Weights of a small GPT-style language model, trained from scratch on English Wikipedia.
Size: vocabulary 8192, 2.35M parameters.
Each number is 50 + 15 x the weight over its row's rms, rounded and kept within 0 to 99. Layers, rows and columns count from 0. The size before them is the row's rms in percent of the matrix's.

# layer 2 MLP up, 384x96, rms 0.149, rows 252-288, columns 0-95
104:65 29 60 57 63 70 56 89 70 42 24 74 45 49 57 39 46 46 55 50 56 28 49 52 34 43 53 66 57 41 46 41 81 46 44 42 39 69 20 58 52 45 57 47 69 41 52 52 52 51 51 42 71 50 59 25 47 41 24 39 53 24 48 36 43 54 51 41 50 89 63 68 73 60 52 41 38 52 32 40 17 66 50 59 68 47 34 25 37 16 45 80 56 48 73 31
108:51 68 43 43 28 29 46 47 47 29 61 24 59 69 35 52 51 61 33 43 24 41 55 14 78 53 39 53 75 57 65 48 22 61 73 26 39 38 76 42 57 43 53 32 42 29 76 57 69 68 44 21 71 46 57 38 38 43 52 46 21 63 52 56 51 70 48 54 55 36 44 55 65 41 56 56 66 59 64 51 29 64 46 58 51 44 60 51 14 52 64 31 18 45 71 56
112:53 41 38 64 57 36 12 59 67 69 48 57 52 58 44 29 62 65 31 38 42 69 50 35 50 40 48 77 75 95 57 51 49 52 41 28 55 67 57 52 65 35 52 49 33 17 43 54 79 43 48 44 52 72 46 55 38 80 43 76 31 47 69 63 39 38 37 49 30 59 73 38 41 49 55 48 29 21 64 36 64 69 49 84 63 59 31 37 48 35 46 42 55 47 50 48
092:65 60 62 44 33 41 27 45 47 46 44 41 69 37 45 35 38 67 66 51 51 76 27 63 41 49 52 58 43 60 41 59 31 68 47 13 40 36 77 62 44 51 38 69 54 25 37 64 63 69 22 26 27 36 40 72 63 44 39 46 44 31 61 60 15 43 40 58 45 50 47 80 52 62 41 71 36 53 77 66 48 50 62 60 72 40 17 71 36 36 72 48 48 36 58 53
108:32 51 48 61 74 35 44 51 56 49 52 20 55 58 59 39 60 67 45 43 36 17 42 19 53 39 44 78 55 71 38 34 44 39 54 62 56 69 42 54 40 50 57 30 48 48 80 61 75 52 24 19 64 70 46 16 49 51 32 57 59 45 24 37 68 35 59 57 60 51 37 62 43 19 55 25 82 62 51 59 51 62 61 62 55 51 73 42 36 33 53 81 44 58 57 58
109:52 68 57 38 68 38 56 51 51 59 71 17 92 44 69 46 47 66 35 65 24 24 36 46 64 47 10 57 65 71 68 41 13 47 52 53 49 40 48 58 31 83 35 70 61 48 62 49 69 46 17 55 56 25 56 42 50 22 18 49 54 38 42 58 65 47 46 55 41 45 49 60 78 38 69 44 62 55 48 61 43 49 56 46 57 39 54 41 51 43 54 48 57 43 69 36
110:49 46 46 44 47 42 46 55 72 36 52 60 49 44 54 64 48 77 62 55 44 46 51 38 52 47 48 70 49 76 48 45 68 46 56 49 74 67 38 61 46 60 57 50 70 45 41 55 26 48 72 46 37 58 62 71 58 41 17 74 24 48 51 75 56 35 64 25 76 20 27 61 40 31 46 55 87 15 37 47 44 49 81 56 47 57 82 54 60 44 75 72 37 30 32 54
076:41 66 37 84 61 53 68 55 49 49 73 68 62 53 26 42 54 44 44 60 45 33 44 26 63 49 76 40 54 30 54 61 59 52 66 27 51 35 29 54 41 59 50 45 32 37 42 45 55 73 58 25 48 37 60 44 36 36 41 61 54 53 49 36 14 51 34 35 52 70 64 70 71 42 45 35 32 86 58 18 42 68 46 51 50 75 28 82 36 48 83 70 49 49 40 57
100:56 30 53 75 72 30 28 77 38 50 72 33 54 36 59 30 27 80 35 40 56 72 47 53 35 11 19 49 35 74 40 52 42 44 62 45 45 52 30 43 64 47 75 65 68 70 54 43 45 40 53 41 40 48 45 50 41 44 49 50 55 35 45 61 40 59 60 50 56 51 59 78 83 52 47 70 42 76 39 62 41 16 58 59 49 52 58 43 78 46 55 47 62 30 71 70
111:53 59 76 46 50 57 48 66 74 54 77 58 68 60 46 38 36 79 32 46 52 31 47 34 63 61 22 47 97 63 59 50 61 41 56 46 70 22 53 69 37 35 37 54 58 46 55 60 48 50 56 18 53 37 50 42 42 50 44 99 63 71 71 41 32 51 58 32 52 59 35 51 58 60 66 19 32 45 51 41 36 45 49 49 27 43 30 65 32 31 50 70 56 44 52 61
104:42 66 62 53 75 49 50 57 42 43 47 60 61 61 57 25 56 53 31 60 63 52 45 37 55 55 42 93 40 51 81 26 29 51 33 27 71 11 61 44 60 18 64 69 60 47 16 76 48 68 35 51 49 30 68 61 51 66 35 38 36 54 54 59 53 39 56 24 84 47 31 42 42 41 46 18 46 41 37 67 51 64 40 59 53 49 54 42 37 47 61 63 68 50 51 50
088:49 61 74 59 72 41 46 50 48 40 59 37 52 55 39 27 40 40 43 65 53 31 70 50 85 72 46 58 60 51 77 32 40 44 34 49 42 76 66 51 13 50 50 37 49 45 54 60 85 48 52 46 40 45 61 72 52 53 41 60 32 31 35 62 49 59 75 68 39 32 19 76 45 39 35 45 44 34 36 15 21 55 61 51 75 79 52 54 52 50 78 60 53 53 42 47
093:69 58 27 36 48 25 47 41 52 51 48 35 68 43 56 22 33 65 30 58 35 54 56 25 48 02 36 48 67 59 58 65 48 60 64 61 78 54 60 59 52 28 43 51 47 59 49 62 50 59 71 33 37 05 78 47 44 51 56 30 43 44 73 15 31 66 34 74 70 43 48 43 60 36 59 38 44 51 59 56 59 59 71 54 46 47 52 30 28 55 45 59 69 57 63 64
102:40 51 46 74 44 44 51 68 51 45 64 71 60 58 72 33 55 71 31 34 37 53 36 31 57 38 49 46 51 76 70 61 33 53 65 37 45 27 34 47 61 57 53 52 54 60 46 75 33 45 33 22 55 54 59 39 57 37 60 16 68 26 47 49 32 63 62 74 54 60 47 48 53 65 77 24 35 73 57 36 60 40 67 35 52 48 37 65 14 37 43 71 63 26 41 87
108:34 62 57 42 54 24 47 83 55 52 49 27 52 67 66 25 60 71 29 38 55 39 60 49 41 69 29 75 48 69 69 44 27 29 57 46 54 57 37 62 37 29 82 76 42 72 72 51 75 48 38 48 51 36 33 47 56 53 42 53 65 28 43 59 59 53 81 59 55 44 25 64 70 46 59 54 44 13 31 41 58 45 51 63 40 45 46 33 47 55 51 34 62 21 75 56
094:46 51 49 70 67 70 52 44 31 55 27 35 57 60 65 51 29 86 44 48 39 54 51 29 74 60 52 67 40 51 37 16 51 44 56 21 50 50 51 45 46 40 43 33 79 50 35 47 42 55 31 55 43 32 74 55 54 33 53 62 37 49 45 52 39 64 30 63 79 66 42 58 52 32 57 35 42 24 37 39 33 46 70 44 49 71 74 24 78 54 49 77 17 30 56 69
099:32 66 27 59 34 42 46 52 35 26 45 44 40 44 51 31 38 62 41 37 50 38 52 47 50 26 63 47 43 44 52 46 58 41 48 45 44 54 68 54 39 67 59 53 69 43 47 77 59 80 64 41 49 67 67 41 51 63 31 62 67 40 58 69 46 44 44 42 65 61 98 62 67 71 57 73 39 70 44 49 24 46 40 82 54 24 51 46 54 15 60 54 54 22 07 66
095:56 45 55 57 60 56 50 75 49 25 23 63 41 36 68 50 62 52 46 59 72 23 62 50 56 49 42 42 84 54 70 37 47 53 48 33 77 33 42 44 26 54 44 36 34 40 61 73 50 41 71 40 45 60 52 50 48 41 23 76 92 58 33 56 21 41 24 25 85 47 38 58 54 66 42 37 40 52 46 40 58 51 50 39 38 67 39 72 46 45 64 78 64 39 34 33
100:47 48 25 29 58 28 67 42 51 40 55 52 53 59 50 45 47 60 79 31 76 48 55 14 58 24 45 52 66 82 62 57 55 32 71 45 51 33 56 58 25 62 46 51 59 16 46 56 65 56 39 36 43 53 51 23 28 54 60 61 69 64 70 38 73 29 63 45 32 53 79 50 75 67 76 52 38 71 60 49 58 61 49 33 61 62 36 55 42 29 60 54 54 27 36 32
086:53 53 26 57 56 35 50 83 52 40 66 48 73 49 73 39 73 34 49 36 39 36 51 57 36 60 42 69 57 53 56 53 56 35 59 41 80 41 62 39 39 46 62 47 42 48 59 49 59 65 68 56 59 65 28 26 56 37 09 69 58 26 58 67 31 70 37 20 50 65 32 61 51 38 61 46 43 61 36 17 59 39 59 56 34 30 60 73 75 57 86 66 44 45 47 65
100:21 38 55 22 72 63 75 70 41 46 32 32 54 70 71 44 31 60 45 33 42 28 35 45 48 20 65 58 48 51 43 43 39 49 59 59 47 36 33 46 49 42 48 30 78 54 45 35 52 44 41 52 60 45 69 43 33 48 52 56 34 50 52 66 71 50 65 29 78 50 46 48 59 49 57 07 65 67 45 33 30 38 49 72 47 81 64 33 68 48 57 78 30 58 79 41
103:67 58 70 45 67 28 36 57 42 64 68 53 34 42 38 20 57 52 50 48 29 18 67 36 67 35 46 46 73 55 75 33 41 33 54 50 45 65 25 55 32 28 56 54 75 47 71 65 60 49 66 64 55 35 87 37 60 48 43 54 30 54 52 49 20 60 56 53 64 62 75 49 61 99 83 46 62 51 56 46 63 45 44 46 46 56 30 43 41 53 48 32 36 61 45 41
084:61 56 57 68 60 51 53 62 57 42 50 17 63 41 50 31 33 50 49 26 41 34 33 63 51 38 49 39 65 37 52 53 20 40 70 39 49 68 72 43 41 27 39 31 56 17 28 77 70 36 40 48 65 66 43 61 62 57 62 44 45 50 97 52 80 67 54 70 48 32 63 86 52 65 31 33 47 58 43 54 49 49 45 58 59 37 61 36 25 39 68 77 51 43 45 59
106:03 45 35 59 80 35 55 50 63 57 11 55 62 60 50 46 41 76 63 35 56 30 25 53 61 34 54 76 61 66 49 36 39 40 56 68 64 55 35 55 58 67 48 50 40 46 40 49 87 78 44 43 70 44 37 59 21 56 44 48 55 61 52 42 70 43 29 58 52 36 68 37 65 57 44 20 60 63 36 43 59 37 59 59 49 58 18 46 37 31 69 65 48 47 65 42
108:33 48 40 62 60 50 28 51 57 41 45 56 72 46 42 55 40 65 66 47 60 54 38 52 53 40 11 40 54 73 73 48 34 34 65 47 43 50 45 43 64 45 46 53 62 59 39 50 54 66 46 53 60 52 47 49 54 41 60 77 45 34 53 67 23 29 41 52 65 13 40 38 66 81 44 77 74 40 29 51 51 44 99 82 42 77 44 28 41 38 67 47 46 28 46 55
094:41 67 58 71 53 24 36 48 36 49 50 66 48 74 71 29 58 69 62 60 50 64 18 48 43 34 51 46 60 63 58 26 42 46 40 30 34 34 83 44 37 48 43 17 56 04 63 49 60 64 47 31 57 60 65 39 20 39 59 52 62 55 58 58 59 47 49 45 55 32 55 43 39 58 36 62 47 66 38 59 63 44 79 96 54 56 46 36 44 35 61 45 28 26 49 55
094:53 45 48 15 69 64 39 46 46 40 48 28 66 47 36 61 67 79 42 26 47 70 55 32 46 34 49 65 26 72 43 54 54 60 71 15 46 73 47 50 55 27 60 68 58 36 51 60 37 67 25 46 78 51 41 42 46 47 62 45 50 56 79 35 42 81 60 38 53 34 59 58 70 53 58 72 74 31 46 60 50 26 57 48 68 57 40 49 36 42 29 44 17 32 56 68
100:69 45 31 55 56 65 80 74 51 21 57 33 82 56 69 72 47 34 54 48 31 49 39 36 65 45 27 46 71 49 56 48 50 52 58 54 47 58 45 41 61 35 84 32 46 45 40 63 50 55 64 19 45 46 51 73 51 32 24 76 23 29 39 61 40 55 34 31 60 41 47 40 65 65 29 29 51 65 57 82 66 67 44 41 42 36 42 70 34 35 64 53 57 60 66 67
095:64 52 62 67 50 28 43 43 43 52 26 55 43 35 69 33 54 64 57 35 43 40 46 47 59 52 69 53 67 53 54 55 56 39 63 46 65 88 56 54 50 48 35 44 69 59 25 57 71 78 39 33 33 26 54 25 59 43 32 54 42 30 54 46 51 71 36 08 53 30 74 26 54 51 60 69 39 68 36 69 43 44 54 59 53 85 48 41 64 37 42 49 46 52 71 04
094:20 64 62 54 56 58 49 56 32 32 30 37 33 56 61 43 42 48 73 44 57 38 42 72 64 52 65 67 70 64 39 43 62 65 38 61 44 20 26 44 07 23 64 64 50 31 49 58 76 46 62 58 37 50 22 27 43 56 36 57 49 20 59 72 72 37 61 41 41 43 33 46 67 37 80 40 42 52 61 71 54 60 77 67 36 51 53 56 65 47 63 36 57 39 46 32
092:31 57 47 66 59 51 36 65 65 28 77 46 59 42 31 51 55 60 54 32 44 24 23 51 70 48 37 43 35 70 50 61 46 40 28 48 62 74 53 48 29 55 63 23 69 29 52 52 39 64 33 29 51 46 59 64 66 22 32 72 24 49 63 37 63 87 70 71 58 53 62 71 68 37 60 59 54 63 45 29 41 39 60 50 69 61 45 48 67 24 70 57 73 33 47 39
081:52 50 74 87 70 53 45 60 54 27 37 44 58 54 43 49 79 40 38 41 58 43 38 55 53 37 57 45 46 53 64 60 51 70 38 48 23 72 52 54 33 26 42 44 34 19 40 42 39 40 78 47 52 65 62 73 58 52 60 84 58 33 53 52 35 62 48 65 53 44 24 53 58 32 33 59 70 35 63 59 30 39 73 61 43 77 44 46 37 47 81 45 04 42 42 63
108:22 50 31 59 71 42 70 66 77 48 61 41 50 50 55 56 48 56 41 15 36 04 26 47 51 45 49 31 51 59 20 34 40 40 69 49 75 59 50 34 35 48 75 53 50 29 54 46 42 62 49 67 73 64 36 39 29 58 33 48 31 33 75 44 71 75 57 50 50 62 43 63 88 61 41 36 71 54 49 47 50 76 59 54 50 60 60 58 52 34 50 47 38 28 45 43
103:53 55 41 70 74 32 61 62 57 38 66 46 40 45 67 55 61 70 46 37 39 50 28 42 35 45 09 33 49 45 69 40 50 42 76 56 68 44 43 51 34 29 88 71 51 51 15 57 25 58 19 41 48 53 36 37 54 60 40 71 42 64 38 52 56 82 43 65 84 42 33 65 67 46 77 59 51 79 58 47 53 55 57 50 35 44 40 44 52 26 48 56 49 51 47 71
098:58 60 46 46 71 41 55 63 69 37 49 60 49 64 47 52 37 41 32 28 62 33 45 35 30 44 44 50 77 38 59 64 37 62 67 42 57 08 41 24 45 43 59 42 37 62 29 45 40 56 50 51 38 70 40 59 63 69 37 78 49 39 69 27 61 47 45 64 49 66 60 45 61 77 95 42 40 51 72 45 42 71 51 59 44 58 42 48 11 26 42 34 76 38 58 71
098:30 55 31 51 53 06 49 63 45 40 67 45 50 56 68 41 63 85 64 48 47 58 24 15 52 37 36 60 64 57 44 61 30 36 43 49 56 33 52 50 67 05 47 57 59 24 40 51 40 40 13 44 68 38 70 54 60 56 31 39 57 54 75 65 53 75 71 50 54 54 42 67 62 58 29 33 59 79 61 55 52 53 48 35 66 46 41 47 54 47 62 61 27 42 45 39
097:49 24 47 65 68 43 55 53 31 29 44 30 60 14 60 45 70 42 55 40 43 54 56 62 53 51 40 37 62 44 69 55 26 39 45 38 45 53 57 77 24 66 52 60 42 50 60 47 62 51 62 43 30 24 67 71 34 08 55 36 62 14 34 61 52 48 33 34 55 55 51 66 73 40 63 44 39 62 66 54 51 70 74 64 65 61 51 56 33 43 79 78 66 48 74 40
# layer 2 MLP down (transposed), 384x96, rms 0.107, rows 252-287, columns 0-95
099:22 49 52 68 17 55 64 40 60 44 27 60 51 74 64 74 42 31 65 49 46 75 51 19 59 54 25 63 55 35 34 66 47 51 55 60 45 47 71 67 60 56 61 60 13 65 48 50 64 37 26 63 58 35 40 50 69 33 45 65 30 57 75 58 53 54 75 59 45 46 39 47 49 50 44 58 44 83 45 37 44 59 55 69 55 37 31 39 11 46 31 26 64 56 39 70
096:52 39 48 70 63 78 36 63 73 53 39 48 21 40 17 50 45 10 51 51 62 54 61 50 43 51 48 59 51 50 51 32 39 73 57 47 42 73 40 54 29 58 55 76 51 34 27 51 35 39 60 61 42 70 44 67 61 56 26 48 54 38 56 37 60 50 59 32 30 52 36 69 53 34 68 56 57 47 49 27 49 63 87 45 44 36 49 88 29 59 73 40 66 67 19 40
110:35 56 37 55 64 40 46 48 56 69 49 54 56 69 62 41 40 44 60 60 42 70 61 58 43 54 40 54 49 58 32 61 35 40 40 54 44 64 38 73 34 52 47 37 73 46 58 44 32 65 48 30 48 02 57 51 51 50 44 56 64 56 44 47 55 72 63 76 54 60 42 31 50 53 79 39 98 51 38 32 56 73 87 37 75 46 36 50 40 13 45 46 29 13 61 46
099:66 54 38 47 31 49 43 70 47 25 50 50 30 42 60 67 31 22 38 60 60 68 68 35 47 49 49 36 68 59 35 47 80 63 36 63 54 25 44 24 55 68 45 58 58 52 30 59 51 37 78 79 53 57 48 48 70 67 59 45 33 69 44 51 70 22 62 29 42 72 69 27 43 39 45 44 66 69 29 52 38 52 53 16 51 31 69 87 71 47 49 52 35 53 41 50
124:62 60 53 73 67 56 48 72 51 66 53 47 66 49 61 35 34 28 55 53 69 36 37 44 57 65 44 58 59 49 63 34 44 28 42 52 53 51 42 44 46 31 46 52 62 62 57 30 68 50 49 46 66 54 45 51 53 31 67 38 76 58 44 70 67 13 98 43 55 49 42 54 41 25 51 19 44 46 34 62 51 31 56 79 54 30 71 36 63 43 76 28 10 66 47 31
123:57 54 47 33 37 61 57 50 92 44 54 25 47 63 52 56 72 39 55 66 55 77 59 49 31 46 33 40 42 46 27 71 62 86 52 17 50 43 58 46 43 56 58 44 56 53 51 71 70 75 67 52 47 49 76 58 67 23 52 54 77 18 61 45 45 49 50 67 21 55 21 43 46 16 51 45 51 38 38 40 51 49 49 17 44 48 23 58 54 41 53 52 34 64 64 43
101:68 14 26 60 49 78 56 35 43 57 28 35 47 47 61 49 59 50 51 50 61 49 68 68 30 51 42 36 53 31 66 67 74 48 44 25 69 43 37 74 43 35 45 68 65 58 57 51 13 33 87 46 33 56 43 57 42 44 24 73 20 48 50 59 35 39 43 57 48 23 48 49 67 31 48 60 44 43 57 24 33 55 54 68 61 58 88 57 47 52 62 60 66 59 51 60
079:71 27 53 30 24 57 38 29 54 79 39 49 32 46 45 89 63 36 59 57 42 55 54 70 41 40 50 49 55 39 32 25 35 65 42 69 38 60 48 53 61 50 45 64 89 65 57 41 27 29 50 82 45 41 36 50 73 66 61 35 46 55 39 50 57 52 61 57 60 74 65 49 52 27 39 66 37 36 51 44 32 53 52 47 25 39 33 17 56 83 44 64 68 46 57 68
095:48 50 55 66 19 46 78 62 41 36 42 20 24 50 63 49 46 59 79 42 28 46 45 36 40 46 69 52 69 53 64 42 63 55 19 36 75 40 36 38 43 71 43 61 36 66 51 61 23 32 43 29 61 39 64 46 37 38 60 43 55 43 68 59 68 52 27 60 36 27 54 75 63 28 51 62 80 75 61 51 62 56 45 29 53 49 62 60 61 22 42 30 73 60 50 63
116:55 67 58 60 43 14 53 62 69 24 54 15 34 35 57 56 68 69 31 58 32 56 72 23 37 57 69 53 58 48 70 49 61 70 37 44 69 32 53 26 47 60 52 75 77 52 67 67 29 46 57 47 57 35 60 44 49 60 46 47 47 39 28 63 42 51 45 50 55 57 67 29 43 81 46 79 44 37 65 41 08 64 34 42 46 43 57 44 58 51 33 26 48 53 31 64
084:39 65 49 73 51 49 41 58 46 22 58 35 63 65 30 38 47 96 50 60 53 47 74 60 39 44 75 42 36 25 46 82 47 50 43 40 67 35 57 07 66 52 59 17 71 47 64 48 41 49 68 57 62 45 32 29 36 62 55 47 34 45 58 53 42 76 39 51 38 43 43 51 42 51 51 63 35 46 62 50 39 65 65 53 54 41 79 69 10 59 28 54 69 47 46 48
078:33 62 44 52 19 65 75 42 52 32 31 56 51 49 44 75 45 34 55 72 48 45 61 33 64 37 50 44 30 38 40 84 72 54 49 45 66 52 49 68 66 65 53 39 64 61 70 54 39 53 54 79 59 59 30 69 71 27 63 58 27 49 53 42 47 51 19 34 48 30 49 36 37 74 55 62 50 66 45 46 61 73 36 42 35 56 21 39 79 43 31 27 64 28 72 40
092:56 38 67 63 66 42 51 24 47 83 36 22 23 63 25 58 41 59 79 59 47 55 66 49 51 38 56 29 29 59 34 65 41 37 44 56 62 58 57 59 43 67 72 55 73 70 54 50 60 39 26 42 38 36 32 44 75 58 40 34 61 50 45 30 79 64 54 51 43 52 39 55 68 42 26 58 40 40 67 61 60 46 48 38 57 37 79 57 62 54 49 47 50 70 29 00
110:57 30 42 84 51 65 41 67 35 35 45 39 31 64 53 55 58 67 45 57 76 47 44 46 53 57 59 49 32 59 48 31 41 46 64 41 72 47 35 06 65 51 39 52 36 60 55 38 30 56 35 83 67 52 65 67 63 69 61 12 44 49 43 55 40 66 56 54 34 43 38 15 46 55 52 45 38 43 54 74 74 54 94 60 59 41 26 29 61 48 38 43 60 34 42 46
110:62 41 62 34 16 53 41 55 23 60 53 47 44 53 66 68 44 30 38 62 52 38 61 48 71 52 51 45 45 36 29 32 47 63 59 34 78 55 60 19 50 74 43 45 48 35 48 63 41 35 56 45 43 67 47 29 46 51 36 44 51 55 67 42 50 46 45 48 54 51 64 91 75 55 82 11 76 39 44 44 18 40 57 75 45 52 56 70 46 58 56 87 41 55 69 32
093:38 43 38 70 63 79 77 61 26 42 52 62 46 52 47 70 54 41 80 62 43 39 43 14 12 41 62 50 47 46 54 44 59 69 42 58 72 33 70 49 36 54 31 80 46 49 33 22 34 74 69 53 28 55 73 50 45 44 61 29 57 26 35 60 53 42 58 46 71 39 40 51 43 45 32 40 43 39 48 60 57 47 29 33 39 68 56 46 60 59 45 62 44 70 48 89
100:51 65 44 45 26 27 64 46 53 34 54 37 62 64 57 54 35 51 67 47 56 26 35 52 41 21 47 49 54 36 36 64 58 37 53 70 52 53 35 54 70 68 33 53 33 75 40 75 89 30 47 24 40 47 69 48 50 44 50 41 54 56 59 67 66 48 50 88 55 46 65 37 51 73 35 31 55 41 74 33 20 46 33 68 53 67 34 33 75 23 63 61 54 44 24 58
093:78 36 49 28 44 55 27 40 38 60 59 30 49 45 31 65 85 56 69 49 49 54 45 44 43 30 53 23 41 64 72 72 34 52 41 63 28 60 71 59 57 45 63 39 61 66 35 33 35 40 46 75 53 61 69 35 38 37 61 18 26 57 55 41 59 41 79 38 41 41 75 53 40 29 48 70 25 43 66 39 56 27 35 63 59 50 41 36 67 61 42 53 61 79 52 73
102:83 44 52 26 34 45 72 64 29 67 41 30 46 57 30 57 69 43 44 57 68 58 42 61 33 24 36 78 36 38 59 63 40 70 44 59 47 66 40 52 71 36 55 52 70 34 31 51 33 47 50 73 35 59 44 53 36 65 60 44 74 70 43 62 42 42 48 33 36 53 20 30 71 53 43 71 44 38 42 48 66 55 92 24 71 40 43 42 35 53 28 52 69 71 45 41
090:60 27 44 50 55 42 35 35 40 61 50 50 33 35 44 71 64 37 61 42 64 69 75 88 39 60 56 44 38 38 45 55 62 56 29 58 41 61 72 58 69 19 61 47 70 67 61 26 20 43 38 74 30 49 28 60 59 60 31 41 50 33 41 70 75 46 55 45 27 63 47 31 47 08 55 69 42 32 63 69 35 70 30 41 46 41 51 50 67 66 54 72 56 56 46 57
096:69 50 49 43 60 66 50 86 31 41 55 31 26 51 37 68 35 34 40 59 40 69 66 40 58 52 72 61 55 56 45 52 34 55 35 61 52 38 48 46 57 43 30 59 49 54 34 20 33 43 54 54 61 38 47 38 39 65 42 40 48 57 45 74 31 61 47 31 32 72 44 45 35 28 80 70 55 41 44 58 47 21 63 63 81 27 81 40 29 68 88 44 71 61 30 51
106:36 40 56 58 48 63 45 64 56 43 24 53 50 54 64 29 51 36 64 37 48 54 52 42 28 61 32 42 48 51 46 50 79 69 32 76 33 48 54 54 44 47 45 50 27 52 67 38 64 21 58 28 63 74 43 30 76 16 28 53 42 45 59 45 70 55 37 48 53 47 37 41 60 39 51 71 48 39 71 67 67 39 43 67 51 76 59 62 67 70 95 53 40 07 51 47
081:56 44 35 34 34 42 63 53 65 62 25 31 45 64 55 77 20 56 47 37 70 52 88 27 59 31 50 18 69 50 58 36 59 35 46 80 25 61 53 60 43 50 34 62 34 60 74 53 29 53 53 35 24 57 40 58 48 44 70 52 54 50 56 49 80 52 50 44 50 62 60 37 63 39 34 67 62 56 42 47 83 54 35 21 83 44 58 46 51 57 59 33 43 72 29 58
102:73 53 69 52 50 96 33 54 79 85 54 26 47 44 57 32 65 67 52 48 53 25 36 71 48 36 44 30 67 51 70 60 61 64 52 24 52 64 52 24 18 46 30 41 54 73 56 55 78 44 35 46 35 56 52 42 51 23 35 64 55 52 39 47 47 29 40 43 75 66 42 57 52 74 32 28 42 50 47 27 64 41 39 59 53 42 56 43 53 43 67 39 40 68 60 50
096:48 61 22 32 37 45 77 73 26 35 41 72 46 68 39 45 45 68 54 54 65 50 68 25 54 44 72 34 45 70 72 58 85 39 35 55 78 40 61 30 52 53 68 48 55 47 35 59 60 16 65 41 71 56 28 48 50 37 32 44 37 82 53 41 65 64 30 56 48 27 51 46 53 46 27 53 60 32 48 52 34 55 32 58 40 61 56 78 35 57 60 29 57 23 51 61
089:33 58 43 38 40 64 29 38 81 54 34 22 53 33 37 57 55 41 62 66 50 55 58 50 54 66 76 46 58 64 57 49 59 45 34 53 32 54 64 34 30 55 47 44 63 47 64 19 94 38 43 44 35 45 34 43 50 88 39 28 46 62 80 55 79 47 64 66 52 47 61 56 55 63 51 83 68 71 34 38 49 33 69 55 51 36 48 44 38 33 23 47 47 32 65 31
100:65 55 59 64 42 37 62 99 40 47 61 64 55 46 40 72 39 54 42 32 32 75 33 42 63 55 42 55 50 37 36 63 38 36 39 65 61 46 64 35 57 61 51 74 42 55 45 21 60 51 52 56 31 63 64 51 71 33 43 49 59 51 41 25 46 51 49 41 49 70 65 21 46 06 60 62 38 42 48 65 53 65 51 37 60 43 42 69 41 40 30 40 59 93 29 42
110:49 51 73 41 59 63 28 50 48 50 42 52 50 59 39 44 71 31 57 60 52 68 39 47 42 43 80 30 29 33 55 61 53 83 36 50 50 30 61 39 21 61 35 67 29 36 22 44 41 42 81 58 47 83 47 45 52 69 76 41 48 65 49 65 51 52 46 47 48 54 61 42 43 31 56 70 24 59 41 31 40 40 63 53 46 79 42 62 53 85 76 60 41 52 29 14
096:66 51 85 40 32 60 45 54 50 79 53 45 28 48 53 38 47 61 80 58 43 56 75 28 86 67 55 35 60 49 24 32 43 31 59 70 70 43 53 56 55 77 42 73 61 46 45 35 53 43 23 38 75 44 19 34 48 55 49 35 58 44 40 47 55 56 21 51 46 63 51 38 55 46 47 58 64 33 43 64 55 43 90 44 45 45 34 55 46 71 42 37 29 66 55 21
096:35 55 79 25 46 49 49 63 62 34 74 72 51 62 51 52 53 61 37 51 61 43 57 34 37 50 39 46 29 40 44 32 54 54 77 73 66 65 67 47 48 77 43 54 34 47 67 37 39 29 97 56 40 59 33 09 65 61 61 18 58 74 56 52 25 28 53 38 63 55 62 42 44 43 70 62 40 51 44 47 62 32 55 42 34 34 34 61 40 65 50 40 58 56 21 60
078:45 48 87 60 34 47 62 70 43 35 42 44 39 64 53 59 29 50 66 58 66 81 26 41 56 48 61 75 38 35 32 48 54 36 14 61 53 55 54 51 56 73 54 58 87 54 36 29 64 42 39 62 37 70 26 38 35 28 47 53 72 62 77 34 53 43 44 62 17 38 58 70 72 33 70 53 43 60 42 48 33 44 41 60 64 55 35 42 43 64 57 28 46 68 44 26
081:52 56 50 28 18 60 35 65 48 75 61 34 55 65 57 78 51 70 68 60 60 55 43 35 49 04 26 41 60 57 24 59 51 47 52 58 70 60 54 32 63 61 43 35 58 50 53 31 29 26 43 63 31 36 39 44 57 43 58 36 47 54 52 50 54 33 42 49 72 48 77 41 34 33 57 75 35 66 17 55 35 57 36 74 86 58 50 68 46 55 36 51 55 80 59 44
113:40 68 56 55 61 29 53 82 31 65 50 19 57 54 33 50 54 36 44 55 68 61 55 56 53 66 51 64 42 71 73 60 26 22 30 45 51 51 39 43 60 69 66 22 46 51 37 46 33 39 36 97 85 71 57 66 37 41 70 55 45 51 49 48 52 44 30 47 44 67 41 40 43 52 47 46 27 65 54 61 47 65 52 65 39 66 76 55 26 23 22 47 59 33 35 45
087:32 46 37 71 29 56 65 58 61 59 51 54 39 21 54 48 87 44 37 22 65 51 62 51 92 70 17 32 72 25 68 44 58 86 40 53 39 60 71 50 54 65 45 57 48 45 46 35 33 31 62 53 34 55 34 53 63 30 39 38 74 64 24 56 59 51 31 53 58 46 53 45 50 10 37 48 56 56 42 46 51 75 60 63 40 47 33 48 69 43 47 55 49 65 63 53
090:65 72 46 65 51 24 26 40 55 59 38 45 36 32 68 40 59 55 55 35 75 31 55 68 68 47 51 39 19 59 43 49 33 52 34 51 58 79 53 31 58 54 64 61 61 53 38 53 57 57 52 63 70 28 55 66 45 46 68 25 41 53 47 61 43 50 62 60 81 10 12 40 53 54 35 44 54 42 42 48 50 46 52 35 40 59 68 50 40 88 49 68 33 68 69 14
097:56 74 39 41 66 47 60 82 54 67 46 38 53 30 55 77 53 49 60 51 82 38 75 29 29 98 58 63 60 64 66 56 27 38 42 40 37 49 39 54 74 28 41 53 34 43 57 36 51 50 27 51 46 41 34 39 34 62 48 71 64 72 47 50 38 40 34 44 35 52 53 24 63 65 42 63 54 49 63 41 54 63 20 43 46 46 69 72 36 18 32 54 61 29 47 49